Part of a small language model's weights: no biases in attention or MLP.
Each number is 500 + 25 x the weight over its row's rms, rounded and kept within 0 to 999. Layers, rows and columns count from 0. Numbers have three digits each. The size before them is the row's rms in percent of the matrix's.

# down: layer 10 MLP down (transposed), 2304x576, rms 0.0913, rows 128-196, columns 192-287
# up: layer 10 MLP up, 2304x576, rms 0.0883, rows 129-197, columns 192-287
down128 099:522466491496508491445512460426499500512534466514519480514489468503525486495484518526487503537488488457527525516480557517544528463513513514487495489452515489533466530553522501466520499501527497440450487525479523500511517465492537467513522513481490502506520510487502487523483499518490477527
up129 099:461512539525466521449552480452490518547502516460506500520492473451471552480500518481525494514498511471491540500514521484531506497480526505502503528541544501506523516494546479523485511462476495493526469484458500499504481490533512522504502452489515487510542481463528476506484489474517463479
down129 095:499474504509470491544472535474498551500535501450509545499510540530489472507503492508540523499503468481487492481487492513496450500488512469499496482476497567500503511469499525483503514531507479471480505446489479482496491505528558485501490513517495484469480498526451454506507495469490544521
up130 100:482537528528502525572513462531536530502533536524543526490515502532489529462484481519515504514469495457519518525495483530482475513563477513600525493495529522483532525482507519515453495474531537526487493522523495512493482516466504489506496485504490505484510522514514501542489480475514518502
down130 099:482498562544537477508503525521507495490476538484489497471538484527504498532520512466497474489481507478450523515490440498544487525496501527474510488493430504494479490530496523436500489500480486542508510553505495505468491521526510491482482497536505520467460482511574453454510480485464493502
up131 096:449527530471499455526540507476506476492486490507505492485481500519506550501466526526523521453524498513508471459512539469503496525491457499486523498493543510489494506517493504487442505535435539511514477498511459513521489504489464476535475529533497484471492536527494447493480534544492476514
down131 102:523493508501522465486479508443488515518467471475505480515542519424488504470508523480512479454513513512493499509519507501491476547538496511513503478497525500468502466521463469467536507532536512482474541481503491502524509473463476488487496519482457477503517492506520489542487505563472520551
up132 109:494555507495493499508508467494555504497484489467517474529513489514471535497524505522510516495494534500508460525500528547440529486497483563530490532499476520434478516478510522507474488498546561535481499502485507474487440488504507515490476485486467500456507481505539498459534502545527484519
down132 110:547476507531504527542510530492533522513535468500471482492491431487532452483507524496472472476468523484470478561515510503493504468512501514577495489503487488461512514513484484491516542519471534483453490476486521473500523506476503522484512468469482490484469489476464513529537516510507433511
up133 096:546514464503469493513482523453507446514528517495481487504520512550463468511518514463549510461497479456497549514485528518521524502497511532480514492501495510468512470476503502507495492534478527509521516507495499467510545505510496493461512521519513462504506511527502497479480517466480491482
down133 094:462511493482523523500511504472458518482465506532498498534503516483500492495491470542477524507518474512476498487495460543490498470509534539567501502483521479514476510468490531533485470497477468459499519510506513476498452476514520524517508508501502539500481491487487565496506533504528505454
up134 104:513492495509482503483508492500517484485492493474495445491521530538488546486504553486456501490492510500473527516514511497474507481520501475488477501470476505504475504501493443492458505533484502510474427503485513518513502470521475478482483507532510471506532491497504487510554530490525509513
down134 106:528513496484485465512482498541532468527497537530494521476504473493534520473491510549472483491460449490548469478486509504533502519482524480489504532498511531503500571437500496499508508472470534515466482498502471462500514479529496504443530503561499485481494506485483484499496516504480472494
up135 088:474450510487475479563472507532461536462463500476502521505528514511523502491493504470542500497502512491478496542476536497475492538477497512476506492492529488460465516526476533507484487507528520505476463502445488487523526518459532530527513526470482504488520509562513494449507511509525510468
down135 088:497471495524541542477490487543504484529458539492489464506517499487531478501481480522512506497493577527491473504495484542523487499480482578531531452466481476480432527511528556485503468542535538503522492509500511457527490529519478473456520505472506463519497482497501524474508515523491509480
up136 100:470509493531493527489514484498478491474573506475529532497515473506450545515487508509542467485505488530524510528502540485506527482482463480518505505487487469502441515504474485488502498484487523441494480508503470490548451495502458552469499502494511511505517529513517518531488472458506494496
down136 104:512525519474543522511518458507465523476510501504480488470515500516505507522501513496490454474509498545522530519485489505436509498466489433529494556490518526482470498522474476482509461507469497523471507486486497473496488481493504527487491504489524479479501476483503500499474485510495537527
up137 104:515500477565526535467491480479468497503471526541528505424532492480502461485504492516505473502463520467496509518497464522492540447472484529499500478483498471506507496468516479528509528568491505475474491505508507485518499485513472466479450509504469491508501550527482485473500492509485501539
down137 098:496517513505480476493479496507519502538509485489500487539473534520477520510472487501506508515548501502546476512486519464496512512514558558498498518536494523506492485504573521487499455485499509511515558508489519508519496516465505522492494541512548518512508504455526535530470459517517530496
up138 100:494489521535487474464519498495490445487493480500549528473468485486542503499534510511451466503462507534495472494506458542502471482495479563460489526459494508517514519483520456504477483486508484487473474510473512479532551541544500477498533504477519456477505493505523472444499486493501558504
down138 102:494465482470470485471520525493511508482488449472526483498528539448511540501510507541517506524529574534489506494483493488493458499491517553518511472510508498521524494526489492494533490505503474529488484533546502550473498522474526542504508500482502488481510516538466485500504495505496497507
up139 110:487537520487511518507493500494498478509474535494540494508419482474534496477499503503495546497469508494550523510500513488543480524513492477460515476518485524479548462470508519484499549529508497475518499489459528534548518459487486521528461511434476494530471500511507534503534480535495481527
down139 099:495492456506523529493504537503506503538499535515495487499514497534475489500511492506475481495524452526491492507505517500500522501512504445524507482511454437507520488544515460530485486508497476497475520496539516469466525555492494502503502543497495470512520460463492531424507484524502477455
up140 103:513477502450504510532537487481483522502512468473540469516482487487475541503522535483517519482512512495494501490503490508528501509484447518551490538545479484504442465498492515507499510454533503529482511504493512509469532462458473521521492507491475462519475521514544493497518506499499508509
down140 101:528487524468501508520520521509495509522490474505501451550490482513551469500489524498480469526529495481449517492504514443543546484567500521467526513497518448549503479554467532525497548489494506512512470499493476519494526531491493495484486446504525485518513476518508459513477529534502506491
up141 098:483526495573487570490502504510508496470500461465545506488520492530520518520484478476453510532527509443512514483485521518457554472507534499506524496470501511501516527480528515515528503461531457501515464505472500570467466451504500481490528514563514462490500491486523497506505498509486555530
down141 102:513488481483496509534502481506461463445443483479553479520514512511534512528480535477521478506485519476483520516506484521484464433501486478474528508492514491517517499465451478456492542492479454500480526542508441527506525485496460472486508503467486512485500501506501536500507488469475525511
up142 099:527436498520514537526516497497494514505456502460533503549472431531506498491477439515459455473487559487500508498484488484505492473525541512482536468498497513483490515538488503526522476519523491480481489490527516480550524514493464495486483510528530501466523500513522513546474475471493545508
down142 100:553504517496503542496482519528517552526508463494489514494509517512456471497521526473493524444546485516507486504492493533477475567476535491532481524505502517479486553520522491477477543498517501482495480522513526521512506516475502498460523486476509488482494501494479485516465519526548519505
up143 106:427463452496502483478465436461504458522500510496542501528496555486472478515504488526534503493478500494508484476510497483468465456477517487514479473537511571472495492506515511468512516484515523520492477508486518494505545516487521529499501512496501524485478513553494516512484456507517528546
down143 107:537514485545492485440482492505527495488504507488491494487468479497507479474479493538507490507478490497488480470500515533494542522535468513468499494465510535522480477482537472516499491507489527562501475468523529513496490512492507475511493533506502507502527514511515486502515481515514574485
up144 105:500480487521468472502503482502503485470495510475517506462464488481489492506516519494480534487469519537500483482502513484537542456490499472475499472511504498519500495516559508535519503516494516491516495484555499512521503501496469473507513516511480456433491493550515495534468465460505504550
down144 103:505515484497548475487492511501503558503508479464488505490480515484497486503477481516519512468492556508495505477493515494470516486497509489493525483509489509569486494494501506483519511509529521513476522503498493474511504549513519488510479489489511478494480512503501500531483493522488487466
up145 086:511495486526493504502517494447531522511468539461503518527487497512503514496522454541545496524514497505502522470457491489532544496493503468463516499528491503454554467511486489490516479553475484510497462491492505530517475489501475486544531495490509518488508472507447504513472501506527501509
down145 085:523512484517524530472486487499474493517516498510554476489509499506507516488456501477478481523471509450516493456461452479484554582481491530499511486571498504474483469496496474481548486571492540523465482487482431491504548519519509507496499518498531512467477454475527515501508509547473477477
up146 095:548501492510537490460474433515512477512490521512503483465486504480496500526507518496479512504516513477511507513554488500517496496502507490484527510500552516482490503524491481484464483461491462510504502447508484483485502453498483498441485480507517474529487489492475552513517476517505518492
down146 103:508499508477522506502501465514458504525561527496480516513546531506506493517503511473488496484463500529498485502539520504472541507486490487508536528550505494490469486516446494500493465517477430501490485496480504451494505503504474486410501523485529425506500489483479465527478515508477506550
up147 096:505481509506510526505450471487528504527545506469465537510460532474539503432505539519504541468489468500517525520543492492502494469463514475510531530503509520449498523553511486541439533505498449534494489483506504513522515498477492533465525545526508449520517508518509484463475517480512472462
down147 095:524511475456525537494500489491537501530467536494479498468511486527498529459446507477529568464480488486490452516494494500475512508497447510491515489468532469522531512539491437487518518507492487502516482528492509521458500484474516486509514476486487518540488504521500533501497518528494534523
up148 099:498489483524503515475492487510505503467502515449522491471484534466485540511513502512518459536491503491492528519479483511489516538535556520469515518512494508477488499549514541502512485514521489480533510474500510512463473503470500469521561489460508491511482523536496516498487465525497470494
down148 092:523502508497521471527503481488465498446458547508463509514443446492499533472482455502519490486452494511499446474483486492539560518516488495490491502490499504536513518525487484522501502510500510564494476470513506451511501497526532519475504519505485489496498482478515510475460490522489546488
up149 097:466477473470490501471496466532485513488493508514542507474553471453510510504497441515492506533457502511596481480505465524471494515470499495463458521486492525501504522497524493528524495531503514505535498496531465506489509522509525542512457474498545510516520477481489538500503480448513455479
down149 102:511519508517505508493473459449500525503517489467510497500480505497506546499521442512488544456490484483520524510531518535503521513532508498473466490500500500519518502532508517557528476502496520536512515502530533508502502498454554486487445486497464499541510530492504503499485525487508493505
up150 097:515530503470540454494484498455500522467506438513554501504501492481528513551468492514523467490467474548512514540538472516457498473474476479511537509524517510486493509497520564474477520485511478510511431555535486497517538535484513473541523527512499514492514509467490558541504533532525486502
down150 099:525530507463552489508499457481487462489456470494540535490485463508481539525499496478499519484481509540484499496526518475491537484524508518510479509497502504555502465492499569495489486506572533539506477501498501508484495482449486535489508487452463564509477523480488471536513486500524502489
up151 099:505502530497508518521458502472559494517482516493507477481464478499514483455495474506499501503525535479393475442540498501487498583476507482477462524519512501454516520516494532514495497492512503491482495492469483511466489475467483463500496499512493502491423495474490438529524517495491498472
down151 098:507513508502478492489508502468520484505479470493497499493436520474549494464541497462502489489519549471498510464478501502501518498531481477490461536450521459508511485441479519522540588522505510568487525525481513484517501547527499506511508480474474547509607502541452498467531517463491456511
up152 091:495549457494520511523473483482511491481490533459437488495484465516491508485503457547516467502535520512449518495508501535554555510487532493502505522531483488468504503496491472535489461514511485509501529468550464535497542517495514497508554522490521502494481473505525502496499493448515481535
down152 098:500469492514445533468517457470492545512509513515524517502543509484488493461519485460495526495475503500478474526495502494485528507529488514481465503531521474498499498488455478504503489479520488480453479544505443487483501557517471512506495524509487479483494493487484516486487508501518528491
up153 095:540481512520542484474510452547533523482514480524523471513543501501481501488521482508486517486491507486567502459477488516526529502493486487532488512488540469513491527441506499502473502500450485547522497492494490509480488512519522497435482460519509493481519538524541510508491477498500502511
down153 096:501463532533426532473531545557544463505539524454540516491521531498480495517523499475498508471510548498458491484483492560531500492468477493504501487512489519507508531506510518492492461509482487523540502520519555516548462506487518481519492478508476525493534502537534459493455523498561503494
up154 097:484505474490470467464486479451546472461481519552511507477493522487531500501495487459481498496450485456518440516468487511460511475534512472493544525553524489523410515521499545518500504426484542471506517490501486437517484523477522456509496524535492535505563520467556499483459477508482517505
down154 103:547519530452514498512506493508561469463504527521501491485492515472473519533514472517511462508534492497512508466527472479425516517516493481531486504517482507401514518508515515491461542481494512516539501517474482497493503507530523530520514495492513479460505501426517503494494489469510494490
up155 105:486503466569519480507498512529459483547487527501503542493505460495511529540459466502474527502546523490473478518489493525505454564447510475488496485515489499489504513522501504481509529492506536487477440483489482502481471473454560535440510431482524528468481490499507525498507512505499495486
down155 104:473521523475487512514477506453472495471499498449494509501508495476516491449472509505475445506453490503503489512489527538503492488541506513468457554482542492495538488483552545491504522527562480480497511486540471488472531447501519469492490498463473489518514499495510552493526505525493519483
up156 093:465493501534517456490473531514512484501500525535494495529485525531495496511519489480469526504477496490469471482509506506495486494513524526483464488522450505508498518516523449445469525495482513488471489505495512485510497533513523471512499543498511514523537514512485450504517510526511495467
down156 096:495442506528545486491502470511490474480488527484501459497498494500554523489504479487503521490439501521502485474506520485522485506504503489525552546497481469488514490498451477527532532479508472548521528500519524472496519479514482481475480497471503487444508504536486549524482495536466505511
up157 093:515483471459477503503522474498467506530529503487545504511492490525502464492515481496437476509506477474462480510508483494512528491465518454530454508541434548493492488532496494536483526498504462509506489507514489538476529466519499486483509527510502458499502510513514496546511520503495487511
down157 101:523475525541457517515496462479516525489505479515442518503514498575475462498490500489509506495500480490445502488473512473514504487486509503580528512490507476521493457482517503530523513488543487460498514522506525503509498506505520471509487534509495491501480469474492491506542516524562493499
up158 090:494480459479503534521517511454496438489518577506488454523494509505519490472524531483519525505475530521489482493525502505529519488497523495477525468499527499486468525465501493454491532448477514531484494480514485512479530491484545513490433516495483501503497509492514510474529474481481509505
down158 091:528512482452507515487532512522534488486531530541471487474527498512512510488503466482520520497467518483492527512499490493493547540497464499529449512534488473546535513474488514529506496473487461493552422487516496523505529540547469536490559497491507508463498504520507496474533490488532539471
up159 104:521502515512493511498488531476451440510554529480449515502502468522529552536423528539505488543466487487515529503491516470472531518509540538470504521507451483502534534524480499519495471464525497499506485497464537480502456502499528487538514496514503490526507518473498461498499501483473522489
down159 102:482491506462480508509517489505458471502487486477501532521548499497456510491519484497538568533487462524483499500514509534522501539490520494520494521490531517511541498500482483552484509475488469513502519511492487511509491516475496526483458469514524492473475498509491481499535460486493519518
up160 110:486484518456451521466467509529524459532516516482528463487439526520487513493494505534471469540461561510485508521505479530531522463527517507465479489508485468488531493491564457510520493474519482507507524490479508510475479491499499468511456528479497512507479471533515521477515486529511489518
down160 104:460549475486450537515474522533501496498500500498544488457511501491475496525488494518533499534430529489541495500506520515509483484471484524498506464512444508457500543484492515476548495487498506483515530486511513529523470496480453517485489499518481431555509523562499459483494539497507519510
up161 097:547499469507504492523492505481464486479500495516510503496494481529489545549528491498486491515445500485480494494462512534512519501511489441489515450463508498474492482507480545508523460511519466497494457524485519479449503525497473477507514504459489540490504535486504469462543445491488492483
down161 094:477499509513512471491491517489546555483456482461476486474511500498480537497499503529502481520521474494505544535491464491534515523573493478502539493488482518514455468495498525513531492515525532549505520486558502542502494523489518531475535549487490456521511512554493490495519493537524501519
up162 102:553474524484537517511519466473543511511493514524531529519523506485505492520488518506515492463522537539480552527472535504480498470509480509493473465501504523510540503476474478507498499469511476506518509470481500504483482483485476493497493490502479517479486544545547524509521531522496504527
down162 107:518489500482500503519509455469510480517494495485477484517487506525496483507587550463500478434498565505492476529482471516482532516520506477498528502473483513476498503522527513475507441526512479488500548547527500457528542465486516510452493483491477507495484509514558506525488520508514484544
up163 099:485521494482511500526449497493487507545499510504465495495522513525519474515491448467461466532507532482509479480506492483516511508539487496535514523521525492493477467519511506508466484472500517504464488447482485525513471507521499495544457493487490490479492468500442448488523480480468513512
down163 102:527505485492491546522472513531468438482484508455484532521534537516471478518515483512506522479505501518477472561463506437490472539524478500470528469483481470477502487464483493522566530499438529481516503465520488467459459456503523468501481524526508539519508512507495510498497495512516489507
up164 105:511473496520458527531550495488450493523527521519474485488499527504480470518526539480485521527495515495498510479485481480512527507499463474505531490522495456545506516468485501512479502500487477516486474494491475504489475505468501485506477473550558519463482559502527490505475520527512528496
down164 108:525456476534449526500510485455501523510520467503463452510517491481484447487465531465498528510477500511479486458496484504532527529480483491527483513527489466523521548513499486472512502548517503482505508512550518477479506478475500507489480480512505453468464567516498516489492498528518550469
up165 097:522521518497523516503489467547495506497500528540515506486538508500518484498463478501486485490457525524548501486507454524516538496504519460515517531436509468502478507518497479513473530483506492476527480532516483475449489486533523518484526567500462495465486478513485501515475497486494513470
down165 098:504482495533515531500460481527523501507477508505471522501527517500515521528495515529498495481500504483444491518468522502508506499531513518467472432497508505527457475487525488461532550499517519513529499491468501509493515459523511509508499495485473469487486500476547468526537476534525519515
up166 092:582456469491498507491496506491455517474499494488513518465461510478507502502494537486474498500547472449498488548486494541477478513465489509528512529513503516488502530511510503507499498496493500503454497512481507539452523471464514528486518505542512513500459540505490508500510463501528453519
down166 093:496475475513515487520536482503483525508474541501533497492500493531502526504486499468500512495540452475512529498441460530485496521489512466416511480492498500495468482496535534474505544504525540459488504459479522495519504527467509515535495511498497480495507543479530507518485483490490532497
up167 100:516518505490497543516446555530460511507551471526515482495503507455492519470545502462547534474483541504515477570537510488442469455513453506582489515492493534509513464492513496509490470454502480523521504521515517527479502470481505520471500460526499462506490471487574478494531467489499466505
down167 103:519481510502489470510531514539474507491508563473472502458513507464500483494467525467519513489471506470438479478513454503523499523474471531498495500485498477480507505465530525480508503548472462504505481516497512522506468522464503523499506530505490475497494534511481518506527509537501512451
up168 102:510482513515522541514515517542506475488483508457535556519495493517484488512481526506524469489496491497536498471510514524527501534478454483530498481463477502519517524473515530476482521492533525504501515511511502503491505510468501499492489499501491522534479510491452482491500469513542503498
down168 106:471508511469497532549522511537546511496478504490499527511522489514530531489526517474507530512498543464471464521491538495491446502484493519498462480542459476479495474504504481523493480502460459524486491494509458532435486531453511476491511502476510457516519503520515486518520527497503465529
up169 098:506478511553469488507489511516458531513517511488495513493470532476520500512487445535493521522498541530459548502517521509471531522437470484520512509462512517510472470533525462514473550523499486481545488493511502525461528476520478513512447443503544492504568517506518522528531521494528511523
down169 090:525511499430512541519516514496478443471494486504484511451518517498473490452486521543435513486540487488479471478462489470479482489564571487517466530522518508512521482475494493515495459485509439505481470434505451480479521491500511482531508509467522486506518534495499509504474502552466510472
up170 095:512495496520457518482478470506519490502502516521492486510459525488514522572541531529502498526505479509482527522486528515560527461540468505561518489482512495529495485490474463530484514513522527523514487505519495521514509481522474557471482489482507528533500452500463504473481471529551493492
down170 099:504539471498506520460472488489490506480469541517506501475494502515463505513495502498524534501521490487520501538474481453515483495508495529480478455508483487528499457459479511492550472481523505496514473514499500501473505472531485454517476496517481522496492549449515467514439468433498533519
up171 091:510494499486482522494524465508555476515504489511503478480488486536522572486485534517541525469487479490491494522485536480525495511490487527512510459484521516560491448514531522489491509495517476506504498511485507506467476500540479472567503541512535553482472485550479484474526502480474542507
down171 095:489494473510491489491518499544497495512488533462523463550510520501505497449479496449505499509467514475575491436523463506504537540495489480484503492513514488472501417504440495530490484501451477474507496537495500508492447488501506501498544472493486491509468491474481506493528530503519467498
up172 105:511514446501517514497506434509484444485496517508510525484480505505489459492484495499469486526481474518503544458476499552505463535469518464518498448481499526519506477533437479539473502507490507498509432483499502519473460493525510536505466523482511500505467507519443482539525481474462484480
down172 106:512464491498435504556491486529499518499515479505456520509536498532512544469491491561453493508527493497517521513507456504529504540557488540487529507504499492486486479507494470518521533515558503498570535494480499520485551502506470496494505510555498461465468489442510494480480475484503483487
up173 099:504459496471513483514471501519564458487482491490515480506523515499502483503486483543493485460499501522504499494527507483528553515467502528508497540470490532511502509502516529517487518492512497480498477513469479510542497517481503500476549469499500498448522468509529520521500534546512485540
down173 102:544542492502475514559467491508524516501528450520520474495549533494506481489520498495475521508506514477499469525525495500497472519519509512477483500517483512506495474526507473528486502488543479462517473478532474470514487471539468538453533522532507504519535497486509508500504482509506557519
up174 104:457519507499506510532484527506493438517507477488480490499493442486524490494489462471473506490547523495511462478488480509518499496537497504514472514472467499496483466517456481490535493448523524519506526492495537490460509474503523512515521534547549504528481444517516465490525465484515479460
down174 104:466472482525507478499504475514540500500504501529488520512476449503502489463565492525489502505511537499484471494478480493517526470487499507494505486491482441482519478493492504437479489514501476506483530506450485496495511487513484539491503497525562509511493467483512499463492547489483505524
up175 100:520502529506479514485513496458476426492438513532543509456460497495475529498512438507487472515493469473454498535510479512524493497493485501525479459487509546468499488528488444493501484487476547541492484478510485507525482519476519478541501524480504455500477522538502470513467470535523505502
down175 098:471520504571541519499505501484493506500502493485526493509514513519460505496496520467523489465505512493506511522490455534498494467479514539506518465535516482511516535487442518494549529549533480496496488470495488482500500508485475524421478500525493528523488511485486544512445582475510510504
up176 103:504470462500493521485517494480499464473513559501502527461518493505539514541505503480478535510461529499488514495532485504467537501500470506520497455499515478518500504478510496521487466521470475472480519510467450494460463525471449515530504516510493492474503485466486497491507481512488474468
down176 108:489491520454481481506487450477471547482469492550492487490502485459505549543471502457500491487461495507480509476457512507538462502495502491519532522484465476481449489481506521518484473553500511499468490512517527470579505525491453475453498502536507543455512523462502459460503473498493494484
up177 100:508504459505503520514449494489485480520453493508505498542470499457502496500517527539517509499538521478492526485500489549486488544476499501461481522488500492472477467503471511478492526518510506520494529479497459476496453491520510516496503526533536494501527481486482499445465494475530452526
down177 098:495526510457500525547519499505493466475529516497535517512475527466500521526530481535506517475519526523520471494516512522479558513518465532498461465504532495507508461508514502489495498491450543514489516485527487554499519493477473520500489497515484477516497504502533491454507473511480528462
up178 103:524502485508486486445515514491493439503525507468501502488462514473525465570534470515481494504483551483488507475463503497518528498521486524474469486452457476507533505485467498498512488568500518504496511491500508556502505465495507500454511518514492483510519511495482478478474483493511505530
down178 107:509532462481539484497483509483474508485507454476525488538480456446507468445540489474503525480489459515516478513523512505539537501499534519501455484499488470530542512523504463510499504498478541496544498462525464496527529489487462477541507512460442490535500518465542498487520465520482525481
up179 103:512437525534477500474512479546495451489519461502487527482484507487505502483525521520476506489541498503466490537510507539493494459516523525549472469514468513519461501501564487521490465510515512540482489495468489518476474527490557499479505466508508518437511485510513478496547494488512492516
down179 103:538541484510475504516487506530528499559522493513497556515477522475536471493503515485480485505531477505514501484532471468489494457524492540524498494570448482483490494515520540493526524508519499494542493520500454534508532480485486487510457485524494501501535466502432493562568503512510482468
up180 110:490555461483498511516505476500487522469492475477490462483460510521493469494476504489479498491507494531532516521469485524488500484499519500500499524478482498478485498496484473508480473527468491476494449533514458489478504492520467509529506527520522486511510501518477474508548564505528477494
down180 111:478471474515483496494510476476504522482493513489499556509520488529496483473453514499462497490517506507503518518473478513528491499509495509521501495487473497475488532506531493517506517568492479501484459546543497487513523511509496467505531483509475509519484504467472505482500523494511451509
up181 107:542488554509502526521497507481492486513470502486500491447525494476499525491510493477449473538508528480509494461508444535499490497531465514487517550488489475477526533496515508522503547505514496502455464507506510524509516476473454502514533460518419449514527477506486480574486485533486524522
down181 104:489486501492515489520484472469477472486479538500505498521515454492502495508448502516498462488441464495475482536558507527563463477516488477465536524535489521493484508495521489461518546493542523501500474550508506529531516447543463469520563500500497513515494503518462545497482479519517491509
up182 097:498505485499486482500507506528469515508552472500522500485516464487502476489482505517490539506483551500527488493461482515491526522452544477506465502458477528515489432520514498539500490500425519488506515492496526504498479557493463500510481496546496516466511498523429517547496512517451498488
down182 097:469469515488527497521469553481532497551514536511463499515493522446511522484521497445508496529453497467496476527524506449489475487456517488505521481517504463511515499499512478519494515484531559529520484558554476476509501496481523501504480511475504524491494443570519517503516544535490544465
up183 102:516526506460576488508494481491504460537508518520499504560479471457526550484515485561521466490532504511482466524481511492502502525518485471498544494495500526506525488561527482495505524541466533484542508543477467483566520485473557557497526498507487475443524543491503465457526465514496509506
down183 102:515578521551482476495491471494517498466466531522494514529513520515475499502437454475479498536503493478504499542493490468484497512495513521524501472489479494514514548545498476479510470480461471493502512500470496532471548498515521533497487527479551519492535519438479493511520501481500522535
up184 098:511506469540556483497524513483505467538494471458536490478472490508527545519512492528492565525484492562523493510500563499505492494494481484515511530508474535505473522470527526495477496502478488499518548435513531515530536517485495482492465493521490502437538506481498536517515475490506479484
down184 107:552495485447471542462502480499521472488509509482494514500553506515475522486440515475492492536502548445507509526494512495524530485497461513495502524512486522490467476511561480486516511449501524496459472523491559487515520466475496533540515524512485453516523515503494507504503499485473539471
up185 101:538475519460481542521471494485493493507522507442507491518495442512481503493521473531477497522512482527523524492515551528505492552544499496494508494536548517511485476495524534518489465496492529496497553542444462485514496504510541489472510504511485514473525520483508537504509494544530523512
down185 103:507504460526489511497480525516491503463503441484538481501497496451518496478497500456524510505458557516447527490527504533513561479485474486487510511479447473515490487511481497530460496533495477515498503496484520477435497512502483495449476497500513510522460508529517491508521483522535490490
up186 099:530543447534470499497508511494470520545525488475522523505538453471445538506504485536499508482528450491477519525531512567502507514478533494500509464491519520539486526531470540486495488458493516549461506475468537524520508466484473504519455506482471520518563538519462483519524503490514547475
down186 094:502486508514476519540548461479472510518488514502471491539481539474533477533513522484543516473506498481492500524502520485484478473497523500521501472512433484470509499463509461494479525516473543495468471528476498549494531451465467456500526489559487492478459542525498521468527531487474524492
up187 103:523530480493485479469494442482480481510489512527516494509462493519505498488519443506476517503512518514490541478461486517524480508489481525497507478520485487470478515526517544528507530515499494565492533478499480504495492473507494510478464481507483486512478559494518514495473489528462468530
down187 102:466514498484515511525499536494480479513506480485502562527527486491549500492536490495433504521488532489518485510478498497521481484496495517481505543540482476494536488521547499492524483457484493548503562542474575476541496509513472499470462495488519514519471500470489509490502468498554515448
up188 114:512508482465493458486535488502501522529471533511487489488495481514511515545505542482516528476498511523506487512540510519478543466503481534492523524484489495506483490507527506499470488485504522531517473486477494484530494495472481534497462499534552495499492543519530464548482522528524493507
down188 116:478526507510524543503533493484491525506475506504530497519533485493457550493549514472547538528504465513521476467495525499506555471489512498491500506488503509475509514507516513519512483544513522514474503500487488515522473499444474499514506506477513475501474494479485485508488432511477485496
up189 098:508545508515507478493477494511507502494543463473520520485512500490427526546483495501497485484515496496478510494482549462498476493450478510485504514497528484508475514521493493528468488506468490487469492509519508493525518547497524480502503514477481504462505482482532495477507509519461476504
down189 095:474496535509469472509480501513502506469516481501560488470516460500488524473558480485451498501504513506508553483498501498512528476507538484453491520474500505490523471506515511471490462495524476497509493514509510494529478505505496507499520522530507557540508510509494483532458489505530536519
up190 099:505491497485537506499498495531527542495509480545471525484518505495534488536520480517494485461471496530501518503507468492516500496534532477498491457512512491500506528486504507521518522517474497494478496535510463510460493479490504504514497512499499503551494497488477487497510516470521497553
down190 102:454528507550528517464450502509486528569459520506512508480501512510514498504502483494535509454537455485452491499547531538505514461500521474524494507519547494508474458490520526518531513483508498499493499493469495444496470516518505499505513495489463503503448492463532537492530493524469464560
up191 102:457512500483452497496531467507478473531512523520472513507475496465513502521497492499500487545495482497504514520523518504480497495465527512489481511506497483516498507463521501528480524521510510510558514512538490512504505539537509520479488480537465488511517459472557492533499489435452458529
down191 100:514477497479502515490525476513545492502506533512538505472508466523548500475423504485506516508523526505460508511447511528540492551510550496525493528478495485529486492515494470497511487530492492514452455502529504484464498513517488437478527478490513503521464527482522500450495480484482490481
up192 094:518523479528513475516497477483530500495488515517503501464513507508508487513472486516508502480560495529504552451490488488464523479516510488485500475509515493490512446513546508524456476524546521470504507490447511524542493463515532503488522514520498529493522465490496536537538483519504437468
down192 098:548511507535500523485535480500475530491454503452525479510473503478532480475455462537505483514523502481510522429482495490513466526460470519504455478502530492485519497488474507505511534471491485486447504499488525496495534468531497511499511502524515469504515502486577538478442505508508518517
up193 099:511483457497537484471479559487487501517482429457474498494474469478488474516514462518504444480569518504487479467482501515509532495475512512444537512524483454504482481481500512530539517519505489490505542486501475488503482539452498456509516474521508494476547512522459470493499536472437500476
down193 101:564506507525500482526499507516476520485459518519521442491497508535511514514509504486479484507480529493479468498522531480486541502543484536494467521446510468528422468506523476482489519488508554479477517484461503478502487484517477514496526525501514489504483522474500492494483498503450502478
up194 106:555498464509473503510521525507483541469502513524502537481492474515504502457508469498525510517487538523523457417508531547493523477487494501462484568472507525486512521511511494504451516542487512521504528461510465497472481546491476492517504503522508490528537529504526488516523487513506531504
down194 098:523466499480522452478431492484503534514456495476505497522504521483482453526487525478534492485517514533482482502486488536475522499526483487456481497521489498509531511495504499483558519497522536502549465495487532532482504537493433491483484470468531521532496547488494472500514471445472484490
up195 103:475491516481512440542513521517498491466519503507474468510494492533505498496476441511519474473534510519498533511460484490511520495558508511512510517432469543485480489472524537523468512510533513458474506505549502508451462459507477470515477486507479546540521488492521470522460482451563450510
down195 108:475511535505509469497533549513490504469509491537494476474505473489508486500493512534508503491483536494455538512467496483548499495524490510482501549505504492499476492498521491469512487523530515497470541480510521496484521505480526464473484516480471477508533523508473478486461476502517531493
up196 093:514505507483492434494505485499545449444509529478504530517522522552489466479479527502508513449505556487484491514518492482484432517506485522507495489515482483488473466502496448504492523501510482478476524488467488491491505453521483479532513519457464511491496485533525467502485508448533476554
down196 083:474500550503504510475501471523542473513516512525531512513501503529498500509530526472521494543531458472506532507542475523466511492468551534519483501480511490531540527486494445535519532485461489468482487471515515476507521528513469532491472458460478477470500477489509556485457488490507526513
up197 097:476483474566520517514473509504515489489518488467503516504513514503488460490501530487481509517507501511530524486517525496498507533529492497468541519491495493515442490484509440483494485517529501481439501465502523513515532525486468513511573528533506526533458463515481493453555528507465474505